Part of a small language model's weights: 4 heads of 32.
Each number is 500 + 25 x the weight over its row's rms, rounded and kept within 0 to 999. Layers, rows and columns count from 0. Numbers have three digits each. The size before them is the row's rms in percent of the matrix's.

# v: layer 3 attention value, 128x64, rms 0.175, rows 82-127, columns 0-63
# o: layer 3 attention output (transposed), 128x64, rms 0.367, rows 82-127, columns 0-63
# q: layer 3 attention query, 128x64, rms 0.216, rows 96-127, columns 0-63
# k: layer 3 attention key, 128x64, rms 0.207, rows 96-127, columns 0-63
# up: layer 3 MLP up, 256x64, rms 0.283, rows 0-21, columns 0-63
# down: layer 3 MLP down (transposed), 256x64, rms 0.135, rows 0-21, columns 0-63
v82 098:511485489528488498518488487492513492472506483537533511478493490490499474529494456541481501499470448468521531519475506556488504534490467569541497501518472423489501503512519511503486501491482500
o82 103:497488515445501546490529476519498512503497490522483505503477501502462546470546516487511476500519573536469507476528485452523540483509515473486522512455508489479531469500505493482460511491500487
v83 072:504490518455511491506456491492471544493492491509482433460504498500482484498488540461500499499482465518526494485489547487513490510494448524488478494534459513492443485506482525479528460481464521
o83 066:497493508518468502455509449515543503480512490466477499501467510495505509477505475496490518500466501475476519552479486535487507469445540493544506523482534476506534482524527531513526484541544492
v84 097:515495543523497514493504507455491460476491474512490498489528480512485501468500505419502503478506524479476483504485517497482516534495454481510493493569502534459538524510528479502492483526486553
o84 105:509519473520503490439545545539473492501507468513475469451492553522483511509499486510481511498552459478489495512492452498508507508496514508447532510515510511531521494510458531504498473514508473
v85 094:559500525505501515503526475497499496520483521516486502527450552506530510482498520537534515498509479468533505485489471488468498485535525489474512505529502486527500443496517527519444467497448472
o85 096:524490493520491495537491498465505559505455479472508499515457471502477476517475522508496496502493543461451479469534493505500481509508509506543537480500524519491507525550502451483555494503474521
v86 088:478482489511501515493529533486484473506473552540469482487540563485507486489475491481486504453505517523476538521537535472489534481530482534502481528485487466490490485470493533508492495483457462
o86 098:458515534499485469436515477502526510492504490452505532511465517558476507492543477499500477523511476493528493510515508534500492494473496494553461520495468525468486477544519459489516518522506494
v87 107:514481513525446504524502471503550520526513494517461473462486518479496516487502460482489484527513511509473511468542532475500504460507526462496481538472484507515463542458519526477533507482539501
o87 115:475495531525550515485531453484511501506494513461499499519503452483539478448519490515529524530498466499498505537513459513450522505473524498537454503533482512466499517476493497510464502533484511
v88 112:460520489541509458508474510487499506494521476471528505510506449464474495489502476479509555497509532520503472527508479525510511503543503496521488508513484482437545511477556530529479506505544503
o88 126:491515477511508533499570507527484484475487522523522463493516520515483535506514506529518533502530492526516501453493494478535488480514517489447446469510473485510517500468449500517499501438504484
v89 091:488512510527497485473494518541519533508473463479499477436469486482501462518515511527485494494520523459465499523469509457498493479532480477518515503504517494509481513496481509564519507521557449
o89 091:471495500504493495547513530543473488457515529464489513497546501529500538510498494496493511492461466479522515549465464503536491490459530505517446508499534482491502464458502500470508536483502521
v90 092:521479521490519466505464472505470457459528510473462512517486507469483529481497501505517514492489528507497490532504494570504480481506513513516473496569507465555489504451522532504514510468501512
o90 104:513519485505538508523481495472534540471510488475531508512506482483484492521525510490485480466554514487525473499505471534512461528502506481463489465539485481476520495510460490517468477514582478
v91 092:524507535516497519519516471483483511554513496499479537456502506465478511439519491495547499462514498506485474473525500530528463495501530485527497534466493514507532486522463448499492522455487511
o91 106:460459511468536452501480522487530516502459465523499490532504489510503481525509566455520526506507459477513497491483515528491535465503464480479512465509535538498475526486482524520500508521522505
v92 095:543502530489451507538548500495475469490513533513477537466470520460495515499509527561517461496490499533467522505494502483485517498500515487539471489513488502505468543524500470503506497454539523
o92 102:469470512514533497472528503531518502508499424510499532501482485464479457481537517486491521455501487474507502466497454538501502510479472494486520546549522532512490492493541498493490518529511530
v93 095:481522472505460508499506533515511509511535523475505487485501525492492548501483506495496521451499528463503551481519516550493535501512497488494518472490541453502520479525485511514458543500509427
o93 109:483531551424521454508492514487475512451488522481490484482498484536482495516522484510522480551529497505515509474526524516488515499510503517537505490508523507508456500499484474442543491464514491
v94 091:536492536505468524481531512495517504545472528505510499458456504484500472481503477542528477497517445515523533498507456493479506495493486493516506492443552477526454501502528506478497465495486465
o94 106:464472505495536529552520477480501517493465474504491510511503465480524482476509520457490490462475529475477492489532475490481530514480472508528497534516513509494530499518549449484558545506486512
v95 102:506516485513506486499492497482496537492468517541520459459494505500534509501508504453522472500550492453489488532489492492482521518481454499494503456540452526494514504564525520519462485482534486
o95 111:494501551503489488492537514540485490492511500528444481497462495507496525501533523487511519490487481436471497498489473450530468494489537511523533509533540500502534490492489504496553470465504463
q96 065:536488526462523525517510505495530548482465498503489510519495512536480490504535479480505477524498544572507469480529522500515583458522474495497526501507504508517490483475501504496485472475483519
k96 076:550500516475458486491498481523495469518555492458542482505497481464544467523483518531498507497489508463485521525514527524510515509544525546503502504501537469476488452488508486503472530536489517
q97 079:521506486537520496521444491488519491501553508507509489473539466472488498486485535509489487495499454512513499514460478501463436519515484486483516516472518479541530502496490560503501461515543485
k97 082:481503470483524504471507511501480518483486484546514462487485490489525482425459549485561500512527513481446502505502489488520543508463508489509482515519473534495519532534502472486491515504501467
q98 110:506482516506490439463498535492460485487483483467464508498447522522518497529504468513488508517487492443466504489514492505502522503457499532534521549529504554479489489517498467476507535528494517
k98 128:490507529489494546475563525502454508528517482504489490494496474495505456530508503525521494544527508459484520488503538535490520443482527492508521438534497477494500507456504489488524489513479476
q99 108:549531523472485492493529504488494525539481492489465529514466523501517471531510451511488469480480517533481506462515533503498508495517505525501548469561482527472480500531519468476529482474471519
k99 089:504499529476500482466469499550495518490480485488495488479471486523516519464514513488541518490500496449488552557487506485483531507459533507524535552439526519501486500513497494538492469512503508
q100 110:513504483494525540575488471531514516497518527495505482505532485501459509494504515510507509525526492556513486505501518469451484471512491463461470488456512456548500513466486531511478483477507516
k100 121:484522517486540534513507505511492489495565480495474510504482477498494432498497493540484448498508500561513508500494528551496466499510487507498515467504522517479502474535533517451502487464509533
q101 105:498491480535498494446455499495502526488519499474509448456535548484529523496452513496495469515472477480505524498503475522525539514482496501524494567469507513529529525522462498483492504516520503
k101 153:488517529486475505484557466497477494534508494510450510490510495494500474510523483519512512556493487513535512442530524484531524480451517499539484488548476506489473479490507508490548466470473499
q102 116:516472475520513476458459524480489527499531496496490504518486550511555488514474513483493469490455518446488511504499489506543515550490510482512531521495518516514501499534479526483480529539551528
k102 114:520536508532476472512474543503485527538514493505476478563491480495509497531482497462498472497502523546501496527521512488541513446507506483500505501541481486484513510532470480456453490517550496
q103 079:484500496451483542503518523534503483513508514509479488506516551479521497519509475506499558536490509522486497498450522455498507456489509517466530524496496464509476535467467514502478518458451526
k103 118:526494494479513486519446507487521503499471527505503504481531517483478490472492555506478528454513493507472466537474472495486460519528461486438534527448469485515491487487497521473483531507506523
q104 088:477503490504513512492493491493487553507504528537508494530521523531512485482430475496494465503464523538539482536494502515553517523517532528481510532511505518451547491495478469532505484491530521
k104 131:451495528500495544481524501480480511457510509481505473502522505508499490530458474469520447536469509533563504462524519511519505510494507498547488521502499506494522518526447487497485521545526477
q105 086:482482511516502485443494485469488534487436501508515442491509467504481553515489487442536513509497507476475493496490492483530526503514493508551496511483520515538547518532492502484503489466464501
k105 094:497502464448531486546468513504540438501522512524515529480508480477516481534526494514482518472523499520448508508491500529450481530498502485468471475485518508489464508510529481536493520478462501
q106 111:491508538518442483509473503480488496547517482526511509516457455444485453498489523496528496489509531495494508482467481511516465455511520543510554529516519501497508488503502458505520478530524515
k106 108:536498501509575502497501509479458471494500513490456542513483526482476474481498481538496486554453506493497498503522496523493519550495459529505497476483490524518470491497451491482501504511448474
q107 105:481503540479480520507491523525544520479481521524475524508505515546470504509488532470526504538528527540521524462512499485478572451493488492544525520487505496513509459472490488464485506494492479
k107 097:500501550509487474512485469492521506475464495488567489477463511494505493497488532494482497458528475529532521490524490499502522523526483496472480520470475520506478451527483522551453499493505558
q108 100:494456555473509469498478507464440512512496480499509524464472536508471513495534494516501526521487513497503464500534470493517520504506499491498511557507528504530485444500526490470499484501433504
k108 096:486521518495512484517508488543488462463504477534512497523511528493508522525500536536532492470451465480532534466473515545522480491546479472528504505500511501485451487464496481518493536475458509
q109 103:475500448523504527500512510527484494530448483511478477487542508522492490479467523443515501514526446541471488518510502502446527481478493478484501520448503517523511528513519501541504478530486496
k109 090:508468560459487479493487511509494530494470460530499516458491522539511517430508487499508504536498521514486495502510531469490528494491544517504500527438485499506522469497513450520502519516517472
q110 093:519548533517481512529493485515537509491525511506473467489477498522504496551522508508511518525520443508495515524509533511505474445476506482502475487503495472511486510472488528546534490468578499
k110 093:520497471494503523473439501520497546472518537501533532512540478476540499513519492488486507530498501465502514515481479470462510516454512532496490523498539484503466525527449471484496528501548493
q111 104:505487489494515488472498534521502521480459506574509486565492459475499489481520521491513489484458559501488503502491469505514523495488492465463496499536507496487514535477511499511436477507528529
k111 098:457513500530531490475500537465504485484523521520493502480514510480441521491497474510518435501513534546485529468533484475523486499459469475489510498482507526476516513504515517448506497465500454
q112 084:532485488477530486490508506488462489495528500532486484558480507446531527474534464504496466542509521481497490458533496450461471481510500507482501523549485469495502476484472518509462488480496477
k112 085:523508565494521531481467519493507502470582493505486497507530501501478505519496497516495487491499516492510496495505490499513485518586498475461509469516505478534517533496488514473448513502551498
q113 098:454490501489441509503513505440474453525470526528489512520528510485548546518516489505481544516451504490522496509509494467498502538491502507508514477497466487458496496510481519470508515477455524
k113 102:465501514461492473484517497504514517479491518507533526509567526494503477526490533525513502500512478468517462511524542567435469521467529517488525486506507493475477508488506508539472488526512488
q114 117:458483519481500491526507478542464488473537535491471508497531504503483504497528516510512548519489512477547511461470505500513513462504510486522477507463524470515475434468462501488531500448487501
k114 116:524514510566512472481482499490527529481485492513518503493517509463516475510492526515538582477492466539511484492463475471457494501501487490504499520511471543475484519495458509525489473529471516
q115 106:495507515458461482513512469529462471478526522526460481496465498507498533478521471505520480529466511492496501512475503454499522494481531460501495541454470488546513519522487516466517504464452526
k115 104:554478504474488483512489506521500529489544512521462501521528498508471439543474544501509493475498481559484512481503470518452505485506529496500514512524480547450488514504497471517474483476482488
q116 096:437493518470514494484463478494473475575503478484531546470525481473504505513524505467516511486510485533510486474475531533492540488478510512524500529508491496511466513472516527505460462515526513
k116 096:532487497537470474511488493536537506469481535453500511498490525473526510472516521533500493512476505504512513521520488478496483526458493477547462559458488464495498499493500535494455547486470508
q117 108:482481511520479489505554508409472484516524497496482507522469467475539514508518493482523528499492531499543497501502490497500490465486477475498487503532464522457489488516516472465485544484460480
k117 111:519505514519523485501503505494499502510538474459552509534498500504505440505525483516475495485505426474512483490499511513469448525520534470498523469522475487505478510497476528508528536455542482
q118 111:503497501525507563505441489500550520476513544483510491514500501490517504490512539519537513488493468488513513525476466457477514517493530459489515500463523492497505510534446518485508495496569503
k118 113:501527513500493442513491494477498516497441513523499482514536480488499513480482497475535528495499487540482461509535532506487528488456478501535493506552514549535437499517493483469507486479514524
q119 105:501516497517509516457522530507533506480459509531503511504495569564513534511514484547501513481502500444518522536474517474487527493502507496495518495469458499476491520505478469506465514499547473
k119 102:474503514492482510507494497520517463484420531530505443490549508487522516491476523481502500476511485489534535510494507512481525523535516488489493471499540506501476540501507565474494495448511491
q120 114:504500492484484496482486474491487489434541497524508489461519532506488547485527462504517528482539505478511531513513447484491480527482486479516484523474500460538555462475473510484496473490524471
k120 116:501514492511522468480478499546538495491493514493489497490500514473518534506523517478515548495518493445499499496508498481562503536500515492500496515555477522432472509531499491550468491475543477
q121 107:474479490537481519485516495522507471509488465502507522511484528478527491513501541505496475450459516454479504451490488477500517506457520504566525492490512495508483510509545436472517527506523529
k121 092:521506521528482491489531525490478488554483492498484523465462512456507475484505502508486477503507528518531528516504493480456491468496510511522541500512519473450467461513524563537466453497495488
q122 113:475486557460462487498525505496518519502519516534467529534477504512495499498497500493506539540501461519508496498493487501476487464523535475537538505469475500481504502481534531544516492480422505
k122 112:524471510511552492496503530515503506489510474538515501540517489494507418550501546509508511495514475493514504494508520529422499502522477538507488475467515543499494475494485470508482490512520478
q123 113:539525501520419473528469463513544510528497533473500498490484498497469472512479472492484515502496523524502473502503544529536483444486468527510521524507507516533483461501508487506482467490513524
k123 101:508488507487540523528480463516516494484513499486491511504413521501505504500470508516449522525467524521509513522521470523488516489498486494506500490481541508555520476535485471506519500540434482
q124 131:510497493483485536485452505483498522517471452472501515521457514501499513519501507456455454487516520438465517486513501479498540516478518503504510478443525479481485494528528498507481509532549480
k124 120:516500484486511470479512520544450469458442507486482483483472484502498551482534498500466484478533487519489478538527505510508542477511522511454481515506512456496490502476507494540464494490546511
q125 109:485514514528522511506501510484542536486512474506541470463526512508497509493492545488467475511527539528505498511511498531483501510509493494472531477468533472476501537530522487500441435543530475
k125 104:481527486502503507520493484494462443482522491458497488529490506537509540454538456472510480482533533541517534514535494491491498460463512482503486513504475474491535491518487549483478504541499475
q126 095:492495513525495474547476506507483486545539485481488537535505497506472465541459505533523502515473484525507504506491530528527437514511514453492466470498455522501540496510475522480504525510463505
k126 088:489500465504503503513499475475514518530541506476484540501521500513486471531467517524521500528506473506533480534458510505497513438514478551528485424474470488522480480490472504488547508514495507
q127 097:489519508484460478474469503466489503519507483464515491493502477451492467482512462505515483517530476575527509474523561516482515509496490505510495515479497490509455518498519556535495489554491511
k127 098:522455497503487517516480482509477527497491484455495523543531507518487505504529475499463491502504474500479508508532486479502498494517509489519444493471474475499514519511551454474486592535502481
v96 111:507507504444504464536473514531492530500524501468484534476508461534512484525536487484522511488470491520528534512497490544515517474501541497488531491476541557490486528537468478489519489525501466
o96 099:533482518478501527516481488512527496456503519542545501500492498446494509462550536546518519488462526517503521507472464489484483497507480471479522518471511493530480513464511516476496510436495525
v97 080:530482490498510550457546502494510524512457510528558496494507529471484511497489468494522497486491527512467525503487467518466551473524492471513495472506498501544464466489522510469452500537483497
o97 078:509465491528504498511535538510488506526484478500483501502497538521536514531467516470451501439484468464487516535477505499571505480469515486466518460510519502472507483510506524528468516533504495
v98 068:510505468480500523499506506457468496494501554488495544482461493439494529499489500517528481488482560527508512486498498469540517452503520476490511495492479467474460460472510479475497500497454525
o98 048:482458481506542461501512561531465467517501450533473529477507531527482532538518507515491510483485497484457501524463493497515519505525499482468472505520513509488495485509496504482474516541446529
v99 078:489495508493469451485503526541516476501489476525497494458490482520510478487485483492469513506525491462519528502461530535579486455502480523509524482506518533522479563516480500524477476521500509
o99 069:488491517492506516523545481481490517475536540528512472499509474486514497481508531510511548512486478485552511505494463513516482490505528466496505472528529488502507467453474488513563476429496471
v100 087:497498496473510493473480512540504509478520494497520504488503469539482456502506506459531532431464508550505517517506491525541525506477498517531499491514490553473501514552487514504522561495516517
o100 096:465483503486508497509438452489497504508499513514539519534512468428536458488520528498535519498463500487511524502482487514498516491483483490491543517466527510491498514492473493508483558510539536
v101 094:525514484488474511489514476490490456531534511479534539492499527508538487495522445509515488475464523505512538514532516527506522514484513491480500546489464495457454510527555496544486537485501517
o101 079:494494482458498491503469511508480492476508481466529545509501492430488488541563508529521506476508516510512513469468498550523512473520525486479486478556496471481460505501488468511483531510516523
v102 106:475479475531517513489476524496504536536513515518543495486530507463514472514445523527475531534489516543498514463475537482500501463481446529492506457491484524525487526526489523508493515505460522
o102 102:480499537512531466473532526470479504528473468523517509489500481528505508478504521478495521462527490458485482508514437501505475528518496515514535478538475543473539501539526476482513493504444494
v103 070:422499515519453467491509496530522469529508479504522477497535483476465510489491513480549515466515527473495551471513514524483488459473515492517508463508502513485482473480516477509518459479522522
o103 061:508492485488487526518503441518456527480515525476489481502504487463501485493533520494513561506497528440498544487511488485491519502518542506541507513513537475502502449470465524462506520487496535
v104 076:473484489479523495482483495507500525519508488480502515473529492511519475499496480543507496510491540553445508517504469525417524516484525517516485495471477502489488503476489510519474470582484507
o104 062:550518488468518516532458479540459472535526454521498504464517500503508509480506495482475454456506472502519519523506502488484516505493475494449519489530474510539511545500512549497515458500503513
v105 065:516534523493512469530506454457494485547505519552523460505498492523495503520534499479532488514499497512493486481495529496527490500506455433478517535540499539500486512492485561509486498468503482
o105 064:519453502494477522496503520486500503509461482511552505509510481451511525507482499520526503477521544534470496474473497495492523497519532536529482488481524458493475474468563487528459449492483513
v106 075:520484499491516509482491535498489505511482520522489505439447509510513551505499502511467492498504527490480545512493507469488515472497503518489525498506564508528494514514529555504506420482459480
o106 073:499476468538503516457511523509519492489488466511540480490508503514471510495486539474480533474539492515505472511462473530533459517530524478455500505478492492494551510474460503555499489529530470
v107 097:517486465463503507485541506481468510517514515499539485525536481509529487528511486482524537474461501517483487528492495539503503458514527472480472480513486469498514489468506521510448567556502510
o107 090:529471519486492493517488484532466507563518451515491527506468501449505472491517524529489466465475505480457486477493502507531492484470526494505544519480543504512465511528543473505513508535484525
v108 102:516476559475515468515492517501485498497530490482486490442469442484461485486491513474469538487487494475479493501473472517527461480513530546499509475511522554509503523509504500493520465536514468
o108 099:477493505495492530532438466473545533490501511507524482522504510481510500470460551488477512524468504491540492504488481505464475504505479477532525517450525460519509523494469520489563483500502512
v109 090:506473473565480490507516510528530490537535502518483513517524513532506506515487520475451502508494520473508487499494506494534492466559479562473486496530501553486518535486523483522480516480471530
o109 079:478514552490512468452494538484520512466503496496494489469500503512491502496509499477514526509563479450503512522501433509468494523488530514548535514527520498506494489500462504475525454525506465
v110 078:475468437484469521461500490559497460496473502552520491526499512483490508505498470528499525491487527544492510536512496496548537523529516474509485513467510463483507495458524510542505498484492495
o110 068:512475471477501462502505542541417486498529460506482519475474453510485468536510483498506506503489494489493486495494514529490513491487537477504504476530550533488485488477507547531502493537523528
v111 085:484501505516481501459483456507479484516511461477503480421473509497494474477484504538521482519515500480456476465490506481465508498505510509503495476481466479523507511522490491473546454468558528
o111 072:514536497506428499519460509533494515505500549523520526491540517520503466506470456480493500476441522524558527506475525490509494503500495529515489487506513486526471462478459492474496518487495512
v112 099:501525502493493499501519523505466455457457508547514478498503518500497523468526512494497498532526576563500471484548547482505515492477487491502505521477487491480495473505505478493496487444527513
o112 069:497475516469503520454488527535466475538507508487479514501519501519491498524528454505528449507469486485513521477519533468487549523517523524537436521545479483507467482527471490491488488509504498
v113 111:559512533496520485496454507494455551480482508510507486539503499471478526509535493464488483520519478523504468517465529488542511488500508495436497477499515497514508489495517550511437489509511506
o113 086:499480508527482536491536520488506507490466472544477525512475536524498514513455472487458496514462516523486481486518501507490541515475478491488528528523447535458515530489540484530497462513458501
v114 073:481499496503505510533463481529520514495508488472505497469499522491552529541501513486475479541518487445454501515497511508515477484470502523503498512521531506495516564552515506496477508494568461
o114 060:487449489534466497531511518470509515512497473479538508507499492498450477478492487534527553486492517509514513440494491529479462506523495494555483489516468503551506509501501511485520504510439529
v115 090:475537452523462454493526519491488488468456506510573502506508479502515484528515484456502512497495507514483478465505513482512472505472533498502554502485511489496517510512519525503546552493543508
o115 074:547495488505495473519477474501469498521549489457485470502488481454496449484505489556523477527485533494478480518512503555462499498455529498542507523504513494506515525509501468498489495548523510
v116 092:528532499514507488502487447506482521499491484489515509477515506495515504504507518540461476506493497461481517453493586466510510495541503532452483478509506507486447520523505469529455516480487510
o116 083:483496512505492504493558553459481474517486488528510498488509514504517563511514469475479534501545505490488515515498467492486499506517497507489465510560450491472540485472526501484503509491437484
v117 108:489470479505531515481544484498499503466508471555518486529499517529507527488478533500458511501519442511494466474530529487499502494544471489479481539497518504522527479542517526536529512473450499
o117 087:495542504563512499436533526498539466491475530511519466471499462524546497494463488495480474535515504514486490523502509498503481487476506525458461474479507507476513529513520498527507506540489468
v118 068:473503481502525501496470540499466474526515501483529481499531513541516487492457519527548523498467472536495560495505502546441492522497476517514504493499431508508485518499478502521492491499483537
o118 062:500534513471516496456479448524481502519538509500550524511510477442519493450557502487489509449541497468473501481499475487526505523505529510478501503510476504492520503520494485509482521490549469
v119 063:488494524507508435514494493516501517465468483481526507525510490535526445506537498497494502527507502530532513500482495480521500561520465501497529467502475574482494508521488517512519489562505497
o119 059:531516514470558517507502473478526512474503518532490473513516486473547451491474494498519487529511485501509518517510471503425554480484465500483505475544509510497502542467481513501473474477514504
v120 077:458512475519471437501497534488469507492460491503465497464526476489522476517469492501496542485494509531508504527445480527487514466449505508509501458508519546542480536505499513491524489526496501
o120 076:526508496473517512572468475458482516521517513554491474501493470481487517481517541469518512478495509470489476517525489477514479521508481472496544483484511504507551538513492506506545490453491461
v121 093:511507525500528503496484534478491529460484528510505484495546476503504483520475485491471465513515461544489483471496479467488491471516456505485541425518500520484506530494484471473464447497478488
o121 071:489500533506504478448562524519494516522442488504502482471491556522497530488473479505499501523563471487452483480520466510502505489488529522484489488529484517531512513515484492520519454482481479
v122 078:513521479498484500500476493492536507511554474481472531486483501530522499470498493512545506532522498498572541522504496519523517493498483524513464515486497517503503447474541517477499540550530541
o122 079:479521509481520535518482477523526504476496519536483519505516521500546461498519532507509477454458483470543507477509516452504503511497471489493505536499502531506466480498481439485531553455501499
v123 083:517519496472477468504482527485456495539483483500518489422473472495478487527459450497487504477510490502486537489474495524527448492506524534512520484476498512519461523499472483479544467496480498
o123 073:479474476491497483536518486498485497500545514518548494520517505483499515460516555503493566507483501473567463479479496516522446483507504465485493489490494469501516506481471510534528503467522469
v124 100:474526517504518491495514559506509469485504510527497498469446476489494505468482484447504511500501498475490504527470444526508479527492511525505566471495512542486520471476462514526530453510495490
o124 096:464503502524483504508465454536531515465534516469467463506521484478518489478492526488519509534465471484511481517483459494481516511448509492525499546492523476514539510491498515508538480502564521
v125 097:474491484518508542456532494477508480540487490499515499527490530494526444490471523530499498469490499512482519475547474446434515528496509464496514484505447481488491479503504492495504498502556488
o125 088:483523491459525487494510519519444491533450517478469502503528506471511483511519451497514497487525509512464514487468528515558520467508540549507489462526531491462484476505491505490495549506501505
v126 085:525522536475516508511481440493476482501540548459462481494527464509474473475518462509473518528525497527544506532525470493483499528526500492530502490490486498450525483465489513483498500455493502
o126 071:476501512449474458509500484504499518469456496495522480495481482538464517516498549477519479519509486542510486473498557512486526471517482523517508511458556543494483495471531467516527503475511502
v127 101:508514498528511488505496507455511490515492508472482525498499500466467553481490521486462477531535484485507512506475498468539473516523489478440498495540502479454556493508511489507458483469475447
o127 097:479475518560496502483525522494524503511446486471491490510499492547477508478484495476528550544531452507462465533468501522476495506506518507516456525497470519461499521498507488526517484526460504
up0 096:510463477525476514500532535504459486507498469524529543480504548517494541507473505503525527488535463514488501477507510525569508555523450497493504522503457526486493471524508481496496515483490510
down0 099:544503542471491484470478497506503512510512535501492465556484475508452476508541437504475528525498529509488489540511531491502498491507477517472516479493455445508516540517473524482514481502513501
up1 084:511471471493471531493523534534543477517480480501502525490548483508534527522491483535464509541481461493485481515465547501517473480485516523499469474418487488510514513511502483512474520492505495
down1 077:536469532457522449456489483455490547515511482503491483521524482483503498486500508462514513473469521498555467541513514492540488458506512508510522505549479497514535464514467505496478501509505494
up2 091:485516518500491489483478515491485504505541481506481506479478520468462511527580523478501493470520501502508502472516460514506503496497516485511555474546475505539528487558447516472491464526503496
down2 099:510478502519518486479485511455506529504470524509502466439547482512531496481489488524512452434467476531499521525529530551544527518491510492490460476499522487489511513528519482492502480492491503
up3 147:527560490506509492522501465536466482511528512497471491533505479483516486485555485473495459491476518519469493483502526464552461486498490509458510520505502510495508521513498476467475482436529475
down3 148:504514540475476486528442480541502525474544479551520499491498538528541500517513517478488507489497493474480492514507470546519488474493500442489498512523514536469479480484495451514517510512480461
up4 116:453514574435519483491466464494502535506492481513503536553535495482530507500536483497502531501511514484490505497491514527477542503468489514524486488532488509445499505493523503476497482521479479
down4 135:472529545509514500466467540513515503497502471499525523493519424491508500454485485469481512521514528497519493547521474498519474502495463516482529513517441499469533505524512489477527476536476489
up5 130:501537479527495487545462565467496493475488557538465502499490514494523477526475469478481498485488520512500511529504559487512474465495476514472550495503511490467483455492481482493501517483481509
down5 139:492548460542490520480534522491471517513511489510482459519453537524533507480456475468502517519521528553491480487536525492489462545502510527500490466513490492482478453494495508480470483513515502
up6 076:493501501531513456520511494503551504520509550519537512510484503533453501504502528541449508480508509510536497538494477530452536503504504513470511526540498512502524517509528518538471533481475462
down6 087:538457470478510453479477504484440536480477501525490465543504506502500510529497496488505472530478521497446472479524519499514540528514536507531456490534515507508530499521468474517493520490501526
up7 092:557501503455516475482480516510518490480509504544546487509487490504462512509512540456500522490484536469525530456536458524513520504481477515490555506505524497540529472515497505537513513521482522
down7 085:498484497510528509485522461499453526504485499474530504490520478511495488502452481453497461547483503521508513471520532539519557495496507522510442527520519527476515493497482496552469454517496490
up8 118:469527505483456506491487519492503507460511512576519459515527532465511503499458503486472516502495498532517508493475516490514511489505478491469532444490501493468482520468485516504522457456468455
down8 110:468491475493447519525536496532500481479531477547504502509485504529562461536490509467484502543479504512547492467517496483489505529500511458486487511511472530499525540484485478505487482486458530
up9 088:532496510477512468477475492512486491527514484502520505502515473505510525464489519530538552497473466475461502556475496551530549551472470499488487533496467544495495524492507492522520491508499464
down9 094:486524485524467533532507537487470491499474478498500507493547479478503479492467509444478502485497566511535554447512538519518487488494458504532508505532498493475500462515499497472529526507495495
up10 083:493518518470461502494520531501504530528522482513472500505513496497513509514535529527443474500458484503483579493475522492496503509440494457534526548484511491507485488472496474531503520478483521
down10 091:547510508472508440487515501491437579486487515519490459514490506496516527504482460491499469513489503501466482527525514554509526513520524493455470522520498509505495518492467478508492475491525511
up11 117:492483484489499542534507475539510472527560496549484493440512545485467463507497517536506498522486500509526511491453520535486481497513527469472520501510529504503524519465497521552484496517498507
down11 131:494540490495515468471503516491499508482499484538502514546513484440543527512507554472524479502538517520508497459487484484463502500502462524548489499503433505495500497481524511493519465458496523
up12 099:496478498499484506482502560486519486498518481501479459503504544522490493538496493452504491454484496542531508529489454511500487500474463468467512502512473451516533503488492536463446484520481469
down12 105:505532522509491567453524462479465472556477507519496496492474465475475503500524498495515478510506500520481489492497507517526544527476487510548446483522509497459468492537475499516531479504501515
up13 106:498498520474476471504540507514483510483492461554513465558469521514498486492523502468526523495514544476462473499554499469519491518481498521497514563473517513493503487493526462505455490484522487
down13 100:456542529524517533489505475476505484496537520457468481481508481503535489525460501527523484536493464544503506505495500515512508539486527511501506482525480479442525508497477482536477441521480483
up14 113:512503519556471513478523494539548492545513496537488499530495484475517497514500505495490533514522535499491480479501494500489482436461494456509495464502520459533489524503534541534470471490465498
down14 097:515491548495514505520490485537511498479480510503506479493460483484549493508498494523456487465516497501473493520551510520546550503465485468474483446500534532492500551516503456477494471503521480
up15 104:494458480484484541549493498496490529487498503481468510526500475465534497520453520495464475486511511500428416496528506489492502505469511492482518535525532485507494508463515474496518488521505502
down15 108:504487491473484494481551486477478526512524505456496470513459521507498508516540507532491523504473465522477503462521536483530486481526522486545469505466549488501455491549470529509476509502523469
up16 092:493500488548514508496524526527469519527509497452507454544500515490499491479526496488491519486504456490498480535455491475556444503543511522481488530516494515515486495485458549501474532505474490
down16 083:497509497491517521541480526509493505448495445508492480520493485490495448492527489499468486466486542514510520516543469535473530498478483467535540523485485561480518526483480496512541501466493494
up17 117:433490503476500519473462515527517502515515438508513474511494502477490473522547489442461509534500513526540516480519473518526530480478474487498496499510480480492461494499517510515436515512499504
down17 108:492490516486524515481537490483478478503532496458549492453541471513502496510478540483559467471516502528538476493500458486513524540488479475493541488515506493449488471515506478528484490521497528
up18 092:510521519459532473426486523487483466490503462502484474519481495465494460499468524479459511514515547511482519502506471504481500492482472500510526537551492492542475520506475506463489497540529495
down18 093:492513479480515481498554490470479496480502535497507458505482507522491493476493496487539449557472525528529485471497516513555482532477545490509449490525498482495481511530530464499480530500474523
up19 126:479538460498489528503523501515498464468462513481502487492495490516498498526521490514465445519528513506486485452522510493535502480486508488497504476503485481474487542536510428490549549456495517
down19 125:521531491480451491491483501497468463543539524512533511465526486484479536483498467486487483492531471514510527516480447554461480500515520463521507500543489490505481520498549527510522473505491484
up20 118:478523466517515557537559473519476493504507484453484496437514465517514494522475478493471495506521462537505473494512490484509534491465488520452506485505522533501542508506542519513517489487499500
down20 121:466495493549468515503524519478517486494522505470450509470470504538524488518485522455470444545502492490538486480506520509521530500523523506534479503484502484514461503493472506527453500559497492
up21 105:481499490480515485481520475518498494483507502453484504445529515547481481511560477507455467544544500520505512476527506533431518481515508484479463486516486472486494485493478491506479533492528517
down21 107:506480478503480502486491530457506496527485508544538476518508502452518519441497499493472524476521517449490514477480482502498497513528487528518531505494511491535529501515516582481485495468452487